Weights of a small GPT-style language model, trained from scratch on English Wikipedia: untied embeddings.
Each number is 50 + 10 x the weight over the matrix's rms, rounded and kept within 0 to 99. Layers, rows and columns count from 0.

# layer 4 MLP down, 128x448, rms 0.123, rows 51-127, columns 128-191
46 46 56 62 49 56 62 38 49 50 35 49 50 48 46 60 61 52 50 50 46 51 43 52 39 47 30 48 47 39 63 70 54 51 43 44 36 54 52 50 36 66 47 61 48 35 46 47 48 54 39 53 49 42 44 58 47 55 56 37 52 47 57 51
65 43 44 54 51 45 62 45 58 53 26 65 58 48 42 49 49 33 72 68 38 47 51 40 55 57 48 37 49 71 55 56 45 50 49 60 20 46 41 30 52 62 40 59 61 45 31 35 39 46 57 29 63 56 58 59 21 45 60 62 64 40 58 51
49 65 29 50 47 58 45 42 43 56 51 47 56 55 41 44 42 45 63 46 65 57 37 49 71 32 51 43 42 52 61 60 42 44 59 29 64 61 46 60 41 51 46 33 57 44 47 58 29 44 55 45 39 54 61 44 41 63 58 72 50 43 53 45
51 44 51 24 60 59 37 55 33 43 51 55 41 57 37 60 48 62 63 39 40 61 60 29 41 45 48 42 41 62 36 45 67 56 44 71 62 47 49 52 66 58 36 54 50 46 52 56 37 50 50 45 58 33 56 38 39 53 58 45 33 48 56 62
40 62 59 36 43 46 50 51 45 47 64 54 66 62 51 59 48 33 53 51 43 55 60 58 42 47 46 48 53 38 58 35 62 31 44 48 37 61 64 51 39 61 39 34 35 56 50 47 47 58 52 52 56 51 58 66 60 58 72 42 60 50 42 50
49 46 40 53 55 61 57 38 52 43 56 59 48 55 34 38 69 47 52 53 61 46 32 36 62 43 50 71 53 51 46 47 42 50 72 44 49 83 32 55 32 51 53 34 56 44 43 53 36 56 56 67 52 49 56 56 70 64 34 35 44 53 49 48
45 38 42 31 61 48 45 39 58 45 46 54 53 68 70 52 60 72 44 31 50 64 31 35 71 64 57 66 72 45 63 68 41 52 58 32 52 57 41 46 50 55 52 64 47 45 47 48 59 46 43 66 40 59 48 28 35 67 46 50 36 52 42 52
37 48 45 39 45 63 48 19 59 51 51 55 36 52 60 42 55 42 47 65 36 41 50 58 64 42 27 66 51 50 82 64 55 54 49 50 50 37 48 35 57 43 48 32 52 59 38 39 57 66 65 62 59 43 44 56 54 46 41 42 51 66 55 57
42 46 52 57 64 35 52 44 51 43 38 51 35 56 58 43 44 56 50 42 62 52 44 55 67 35 48 49 54 48 32 44 39 47 63 24 55 36 42 36 45 61 66 47 74 59 57 63 51 51 59 45 34 56 53 57 50 36 60 40 52 75 46 49
63 41 63 40 48 51 23 45 51 56 62 38 49 50 46 61 41 45 57 41 45 35 57 67 55 42 31 54 48 55 57 52 66 59 56 51 36 39 43 53 48 41 40 40 44 54 55 52 57 63 41 51 40 54 48 41 31 38 56 45 67 49 53 26
71 57 43 49 58 51 49 41 49 63 56 61 31 48 63 62 48 59 39 57 46 53 51 41 56 46 46 54 42 62 49 54 53 57 55 49 35 62 53 74 44 43 38 41 54 38 33 55 38 50 60 64 51 43 64 48 45 53 51 47 52 68 48 61
49 36 49 65 43 67 51 58 51 58 44 63 47 43 52 53 46 49 56 35 34 48 45 44 41 63 59 48 41 57 49 34 53 50 44 49 61 42 62 59 50 36 59 56 44 51 54 67 50 52 53 46 64 59 40 47 48 49 64 43 48 34 52 60
50 58 40 43 58 59 46 60 54 43 42 31 55 56 67 55 62 64 56 51 51 53 41 46 43 50 55 31 53 60 50 50 51 49 53 43 52 55 55 63 55 55 48 50 45 51 47 52 63 49 38 45 46 60 44 51 41 56 49 48 58 54 56 53
31 52 46 54 56 50 55 54 42 44 42 62 31 48 50 46 60 55 53 47 71 44 63 47 47 47 46 38 61 63 30 48 40 40 37 41 43 55 46 48 48 44 65 46 62 58 50 44 67 40 51 40 27 55 45 35 56 38 74 48 49 51 32 57
38 63 52 47 48 38 50 55 37 49 37 43 28 46 62 49 48 62 58 52 50 30 44 55 52 57 49 49 54 34 54 53 55 43 58 42 43 63 52 64 61 65 60 47 71 55 59 46 59 49 52 51 67 50 24 48 52 51 56 34 43 33 53 42
38 60 36 44 54 31 48 69 55 42 66 49 44 46 39 52 59 42 42 50 34 48 56 69 63 40 46 36 46 33 58 45 54 47 66 50 61 55 54 56 60 36 54 30 53 60 60 73 50 60 38 51 64 55 51 28 37 41 47 51 39 26 48 60
48 40 47 58 45 49 62 42 56 28 41 43 33 63 49 34 33 58 59 48 51 65 51 65 56 40 37 45 38 44 54 50 52 63 54 41 45 28 47 35 61 41 45 67 58 59 72 43 59 58 27 40 48 59 38 71 56 37 51 50 48 50 65 39
51 53 53 46 58 35 65 43 45 54 40 37 36 39 50 69 52 42 50 50 46 41 41 34 58 61 52 38 55 50 58 56 48 60 36 57 33 73 63 61 51 56 61 39 48 41 42 55 26 52 58 63 44 46 52 64 57 53 50 41 45 61 56 50
50 31 50 54 54 35 51 41 45 47 51 58 64 70 52 54 34 45 47 44 57 56 60 66 49 46 44 38 47 57 47 55 43 76 51 52 61 53 51 49 61 68 31 54 57 46 52 43 62 58 48 42 49 59 44 52 38 57 66 69 38 43 45 55
57 60 63 45 57 33 57 56 52 44 58 48 56 70 47 55 46 52 33 58 51 48 42 31 73 31 47 42 66 53 48 54 39 59 67 65 54 51 35 61 55 50 45 75 49 34 52 39 45 68 50 59 58 46 58 39 40 48 42 39 49 38 38 58
58 26 51 44 56 52 57 30 51 56 52 41 48 48 37 20 60 43 52 36 61 59 43 37 46 56 56 40 46 64 46 64 46 49 62 35 54 54 49 51 49 45 50 55 62 50 53 46 44 39 51 43 54 42 40 41 59 39 47 55 47 22 36 64
63 48 67 62 55 59 38 59 54 42 47 59 68 36 68 42 60 52 55 33 51 51 59 60 43 52 56 45 56 49 57 62 40 57 43 51 47 53 62 41 57 53 39 47 55 50 50 55 52 50 62 68 65 66 50 61 47 61 68 43 46 60 57 59
40 55 49 42 47 57 42 45 50 57 44 66 50 47 52 57 57 55 37 43 65 49 57 33 61 69 49 47 54 62 28 48 43 66 50 41 37 61 61 42 59 61 46 57 52 54 38 34 51 53 49 50 57 59 65 48 59 52 59 31 51 55 63 57
61 56 53 49 63 68 62 48 23 41 57 41 52 49 49 28 50 89 33 48 55 50 49 63 49 58 48 54 41 56 38 37 49 42 50 52 46 37 44 49 59 53 62 44 52 60 49 69 59 52 36 51 44 42 54 55 49 51 46 70 47 45 52 38
58 34 53 50 74 58 34 46 56 45 47 60 38 50 40 44 35 47 68 63 55 43 51 42 31 62 47 45 48 50 38 54 38 36 67 42 51 55 45 53 68 63 52 44 55 47 49 51 58 42 40 55 55 46 53 43 31 57 57 54 53 62 60 65
55 64 46 58 27 60 54 31 48 40 52 50 55 33 40 74 55 54 51 36 50 56 46 36 51 48 38 48 61 53 49 45 37 58 56 57 66 57 50 50 61 24 45 44 30 57 38 40 60 44 43 48 43 34 59 42 43 39 46 63 50 43 47 58
65 73 47 53 57 61 59 51 30 53 48 52 46 52 59 50 30 49 60 49 47 65 45 59 68 38 51 57 41 68 54 60 40 51 62 51 62 39 42 50 51 35 50 73 49 66 46 39 41 53 46 50 33 42 51 55 46 36 60 42 82 48 41 61
51 54 68 55 65 55 55 58 59 32 52 40 45 43 46 62 64 69 68 34 55 43 48 47 52 55 59 52 74 48 57 27 53 53 45 54 32 53 60 41 43 65 52 63 51 39 45 52 50 42 58 48 45 58 45 49 45 31 43 51 47 41 44 64
59 49 44 59 43 41 59 62 42 62 55 62 52 50 37 45 43 43 70 43 66 66 53 51 38 50 62 49 28 53 53 55 72 52 48 54 43 42 55 67 45 48 58 50 49 43 47 53 44 50 39 31 54 56 62 39 44 68 40 49 62 50 42 60
76 44 37 46 58 66 48 59 37 53 61 48 48 61 38 42 64 41 44 55 36 73 45 51 43 49 59 43 46 44 51 52 56 49 40 52 72 68 37 52 54 38 33 56 38 59 49 41 32 35 43 58 34 47 57 43 58 59 52 44 65 56 54 56
62 47 61 40 55 31 63 47 57 54 34 40 69 48 56 56 50 55 43 54 59 72 55 55 44 46 87 48 62 56 54 42 49 36 42 49 47 65 56 52 55 47 54 65 53 60 53 65 38 30 49 63 38 61 35 30 32 64 59 41 53 58 44 32
47 48 33 55 47 52 51 63 40 56 45 55 47 44 71 52 58 57 54 24 56 56 44 68 64 57 52 41 39 50 63 67 56 48 44 63 42 46 64 28 53 64 47 49 60 50 42 58 46 53 51 40 44 36 57 59 49 49 65 50 44 47 39 51
44 49 41 44 57 24 44 68 50 47 45 70 49 62 28 52 40 60 49 55 60 48 51 51 48 44 51 49 47 59 50 37 49 45 51 55 50 39 52 48 43 38 52 42 50 41 65 52 47 51 35 47 64 79 61 39 38 63 50 56 63 45 59 48
53 42 38 48 47 53 42 54 50 53 34 45 41 62 44 42 36 57 47 38 50 42 68 42 51 53 52 56 41 40 30 53 52 56 42 57 44 27 41 36 51 39 42 50 43 49 61 57 49 59 58 26 58 41 38 52 68 41 45 48 47 55 76 45
64 46 40 39 47 49 73 35 53 47 52 56 47 44 39 49 43 56 43 40 54 58 55 53 23 52 45 44 50 56 29 46 49 38 59 53 31 46 50 43 50 32 37 54 51 41 58 58 53 50 59 39 57 74 49 51 59 49 40 39 64 35 39 57
52 64 54 55 47 39 67 50 51 57 35 42 41 59 49 61 50 52 44 49 49 59 43 52 47 39 63 57 53 55 50 70 47 46 68 48 51 48 57 47 53 63 42 38 44 28 32 36 36 50 49 47 36 39 46 47 53 59 35 54 57 52 47 42
58 50 48 45 63 34 62 53 63 45 58 43 39 55 57 58 33 48 37 54 56 47 56 52 68 68 37 50 61 59 54 47 68 69 50 54 47 33 32 45 52 44 52 46 52 29 47 27 23 28 34 64 62 33 33 63 51 65 57 37 55 44 45 68
46 34 33 33 57 55 69 45 64 50 53 65 46 55 36 41 45 42 46 51 40 51 42 35 56 45 57 72 47 57 60 60 61 49 53 52 43 47 64 27 53 57 31 44 38 42 57 45 60 67 51 38 53 55 54 61 48 50 57 57 31 51 53 52
47 52 46 51 44 47 45 39 61 35 49 57 58 52 71 71 48 47 46 50 44 55 24 75 66 45 55 43 41 45 64 56 53 39 41 40 63 48 66 41 44 60 44 38 38 32 39 54 60 49 34 21 34 45 47 41 65 46 52 68 54 34 60 50
49 46 64 63 62 42 42 53 48 49 50 55 58 46 71 63 62 40 48 45 41 57 56 35 33 63 55 36 49 35 56 59 37 56 57 42 44 52 64 65 42 45 58 51 53 38 37 46 46 40 63 65 67 39 58 30 44 56 55 45 59 62 44 37
54 27 43 67 36 39 63 49 37 37 62 53 69 48 46 51 60 52 51 32 61 42 57 52 62 48 59 47 63 55 39 47 42 59 39 47 67 57 57 35 62 57 54 53 43 59 45 47 62 55 44 52 57 46 29 36 59 57 67 63 33 44 43 79
55 45 51 57 48 75 43 59 49 55 54 63 53 52 35 53 70 45 58 43 53 60 61 50 67 58 52 52 54 55 58 35 37 73 54 37 64 55 45 41 54 53 36 55 41 70 48 65 30 51 58 46 52 48 53 44 38 40 69 69 42 42 58 63
37 60 65 66 44 51 56 52 49 49 57 36 43 66 52 52 46 42 41 61 52 44 42 56 44 39 34 39 47 51 53 33 42 41 40 52 36 67 48 56 32 50 41 28 49 46 45 41 51 66 45 44 38 44 47 61 62 36 50 35 60 46 50 47
45 62 49 45 48 64 47 48 29 58 39 50 57 38 54 40 77 48 50 62 63 50 51 31 79 51 73 55 39 65 48 60 47 38 48 44 60 50 69 33 59 56 32 40 54 65 35 42 62 59 54 63 54 69 55 51 45 45 54 54 47 46 63 34
59 51 36 53 48 55 42 49 58 64 74 42 47 39 55 29 55 47 43 58 55 64 40 55 65 49 62 56 37 68 56 50 43 61 57 39 34 52 53 60 43 70 33 42 43 45 36 55 67 47 58 39 57 19 49 41 46 48 61 54 53 36 42 45
61 62 47 49 53 60 74 44 38 47 63 40 62 66 49 44 57 41 52 45 61 68 46 57 42 43 43 50 45 35 52 34 52 49 49 41 59 36 40 48 51 43 69 54 46 64 65 50 36 43 56 52 62 65 52 38 55 65 47 58 37 48 67 60
40 67 66 59 60 51 45 46 72 45 62 56 56 51 35 45 37 51 51 57 67 44 54 43 43 46 68 64 55 66 42 37 54 51 66 30 60 49 57 37 47 52 22 36 44 55 62 52 48 34 54 63 40 35 51 61 42 38 45 51 53 42 37 33
52 45 47 48 55 47 37 47 44 44 66 59 56 38 49 59 39 60 57 51 49 56 46 35 58 59 67 24 54 57 42 66 38 55 58 27 64 48 54 50 53 58 46 56 57 57 64 61 18 43 73 67 58 53 58 51 50 54 46 51 31 60 29 53
53 52 42 64 62 43 35 45 46 56 56 56 50 40 44 63 35 54 32 62 58 55 49 58 54 68 46 49 54 59 50 53 57 32 56 64 51 57 62 42 39 51 47 53 58 53 43 56 60 50 69 29 49 46 45 54 57 61 50 44 45 51 43 60
39 50 54 54 45 53 48 63 52 67 39 49 50 58 34 37 56 45 38 50 30 47 50 32 48 47 66 44 62 38 58 38 45 61 53 37 42 48 59 50 65 65 64 62 52 35 38 24 40 45 50 51 45 39 37 47 51 37 58 32 39 55 46 63
35 47 57 59 46 48 67 42 44 43 50 45 55 70 69 47 56 49 53 69 57 61 42 53 23 56 65 43 41 41 51 17 73 42 40 33 58 50 54 39 52 42 58 63 59 46 44 56 49 34 60 35 46 59 50 56 73 48 55 38 36 46 51 62
60 44 77 61 53 48 47 57 51 72 53 45 35 49 43 45 36 68 67 65 52 53 59 51 38 57 57 42 52 66 51 49 62 58 60 44 47 52 66 68 37 46 46 52 53 37 44 69 38 52 54 54 65 47 57 56 55 43 46 57 55 40 62 51
48 53 63 41 55 51 51 67 51 56 54 32 57 51 61 42 49 44 55 46 52 46 41 57 60 62 62 44 40 63 62 60 41 48 47 54 45 55 65 75 68 66 55 59 56 55 45 39 37 51 54 46 48 58 63 57 67 57 48 55 42 46 52 49
53 49 69 46 36 56 40 51 58 32 61 45 55 49 50 47 54 29 46 50 35 39 54 51 51 51 56 54 64 67 48 60 47 42 62 37 59 49 49 53 39 56 43 45 60 54 50 45 48 23 48 56 43 58 44 64 57 38 31 44 52 49 33 44
42 51 52 46 41 61 33 42 71 51 34 45 63 47 34 45 55 48 50 55 51 59 48 46 53 55 31 47 34 43 49 43 51 57 60 27 55 71 49 62 43 66 32 44 51 66 27 52 43 65 44 40 55 46 63 56 37 58 50 59 54 46 58 68
61 38 61 53 55 33 39 35 41 45 53 56 43 52 44 51 56 68 62 57 40 49 62 52 51 42 61 51 37 47 51 40 46 57 46 44 51 63 54 66 55 47 46 56 53 35 51 47 58 52 38 58 69 47 39 35 65 63 41 61 60 38 41 56
46 27 50 42 52 38 54 60 55 33 37 41 46 52 50 40 44 45 44 39 42 44 43 55 45 52 54 59 53 48 54 46 51 47 72 57 64 60 62 50 65 57 54 61 52 44 56 56 62 60 57 40 39 43 44 44 42 64 40 53 52 53 47 43
61 62 41 67 44 41 26 41 54 35 62 38 53 55 48 50 39 37 68 60 56 55 46 47 37 43 37 39 66 55 61 53 60 45 61 60 48 49 54 44 32 54 36 57 83 42 38 48 52 39 66 54 54 46 34 49 39 54 45 49 48 51 48 70
70 56 37 54 56 47 56 52 44 44 55 59 55 69 27 43 40 36 49 43 68 33 43 63 62 65 39 48 55 30 47 39 41 36 39 49 48 41 47 66 43 49 69 49 62 52 57 56 61 28 60 54 49 25 27 58 45 66 45 36 64 60 61 40
64 33 39 46 49 51 37 60 52 51 50 44 53 33 61 34 36 52 62 68 46 54 45 59 44 38 61 67 33 56 62 51 31 56 53 57 45 42 54 47 44 42 41 42 39 67 46 42 56 72 55 46 59 44 59 49 44 49 42 39 56 53 73 56
43 57 44 62 34 66 55 28 54 70 47 54 54 42 53 67 51 57 35 59 61 39 52 61 46 53 37 53 33 51 48 42 63 50 48 55 51 46 34 43 39 59 66 43 32 55 72 33 58 49 48 47 53 42 70 46 52 53 61 51 49 56 50 45
45 45 53 42 57 48 31 62 61 62 31 47 51 47 43 59 53 62 45 37 54 49 40 46 47 49 51 70 64 33 49 34 49 47 52 47 38 40 50 39 42 46 56 45 32 41 47 51 37 32 63 56 72 42 40 56 50 48 57 44 55 53 54 45
54 46 45 48 54 56 53 59 55 63 43 53 48 41 51 48 56 30 41 38 45 43 53 44 55 55 63 50 61 55 59 48 52 52 31 47 54 30 55 46 62 40 57 49 52 34 64 49 80 35 43 49 41 53 68 71 50 36 40 58 44 62 65 49
42 62 40 37 71 40 31 67 47 57 53 52 51 50 69 29 35 50 60 41 33 42 37 44 50 57 46 40 64 63 65 65 34 52 49 41 41 42 52 49 64 37 36 31 49 35 43 31 59 60 47 55 48 50 54 37 52 55 46 46 46 67 41 55
49 48 56 60 58 74 46 40 54 56 40 34 43 69 49 41 55 29 29 64 42 51 61 41 51 56 37 56 62 53 39 53 55 65 49 53 43 54 30 50 40 47 55 46 50 51 47 45 58 65 57 53 46 29 61 47 54 69 75 54 64 48 72 38
37 49 42 63 46 30 55 45 37 45 37 47 53 52 38 60 57 43 63 47 44 50 49 38 55 45 37 60 48 39 44 56 75 43 53 52 46 49 76 21 36 45 39 43 68 52 59 64 35 38 54 47 33 45 35 51 56 50 42 47 37 45 56 65
41 31 55 39 43 59 45 59 45 44 39 58 80 38 55 43 76 59 44 57 42 61 54 49 58 54 33 45 49 46 54 45 51 48 48 55 45 68 37 43 46 54 65 51 47 53 67 69 47 32 58 49 51 52 70 57 39 51 60 56 45 66 39 56
31 46 48 31 61 45 65 53 50 43 57 54 59 38 44 51 52 42 33 59 38 57 51 54 60 66 43 38 55 62 58 45 39 41 40 44 62 56 49 41 58 54 67 71 49 47 42 46 51 59 56 62 63 63 50 45 50 52 47 54 32 46 50 55
58 61 43 50 67 49 51 40 40 51 44 62 48 58 38 63 67 35 47 49 50 54 42 54 46 45 59 49 32 55 33 46 41 49 37 39 48 47 48 52 61 71 44 64 58 43 63 51 55 73 34 68 41 36 50 51 65 44 48 51 48 64 62 40
40 32 31 59 57 60 58 49 41 42 48 41 61 55 59 62 40 65 67 42 35 55 44 44 51 38 77 46 48 60 49 60 40 44 60 55 59 29 73 42 43 51 45 50 42 52 51 52 47 42 61 43 34 63 48 64 36 49 63 67 54 38 60 36
46 34 47 57 35 62 51 44 29 43 55 53 62 42 58 46 45 43 44 49 47 50 60 61 39 56 52 45 34 39 57 46 38 56 57 49 48 47 64 42 46 49 40 53 54 51 63 36 59 47 51 59 51 60 60 52 63 51 61 47 46 40 46 55
37 48 56 48 48 59 53 67 48 41 54 57 54 31 60 52 41 53 69 51 59 37 47 55 49 46 44 50 66 50 57 26 46 39 54 38 31 49 58 42 58 47 54 57 33 42 58 62 46 60 51 41 58 37 57 47 48 41 54 64 34 46 56 39
49 38 64 34 61 38 58 59 42 52 65 50 48 60 48 46 61 52 64 61 62 40 38 55 41 48 55 75 56 25 38 35 57 66 63 58 59 30 37 43 48 42 32 42 60 52 58 53 44 55 67 61 57 35 45 55 61 44 43 52 47 55 43 30
45 72 47 64 46 41 43 66 50 41 64 29 42 36 52 52 55 36 36 51 42 47 46 45 59 45 52 55 48 50 49 41 53 54 26 54 65 47 40 66 61 62 62 43 48 43 51 36 42 45 45 55 65 40 40 36 37 57 52 29 53 47 66 57
54 56 47 49 44 67 43 54 55 62 46 38 30 40 69 65 47 58 36 37 52 43 50 26 50 62 49 49 46 38 52 55 42 52 51 50 47 65 56 43 60 34 27 38 44 49 57 46 55 52 57 45 40 44 45 47 46 37 51 44 43 16 61 46
45 74 48 52 55 61 47 31 60 41 57 64 59 71 39 54 43 46 51 44 47 37 63 45 43 31 45 57 58 47 47 45 58 35 49 58 47 43 44 36 56 40 47 58 39 68 67 39 79 44 45 56 50 55 61 64 52 48 39 56 55 44 38 60
44 42 45 33 46 58 51 55 50 44 46 55 63 46 47 60 50 50 51 46 43 49 49 46 56 46 65 40 32 64 43 53 42 48 59 36 51 46 44 44 50 60 41 46 47 52 51 46 40 63 45 53 66 65 34 47 48 29 45 30 58 50 69 58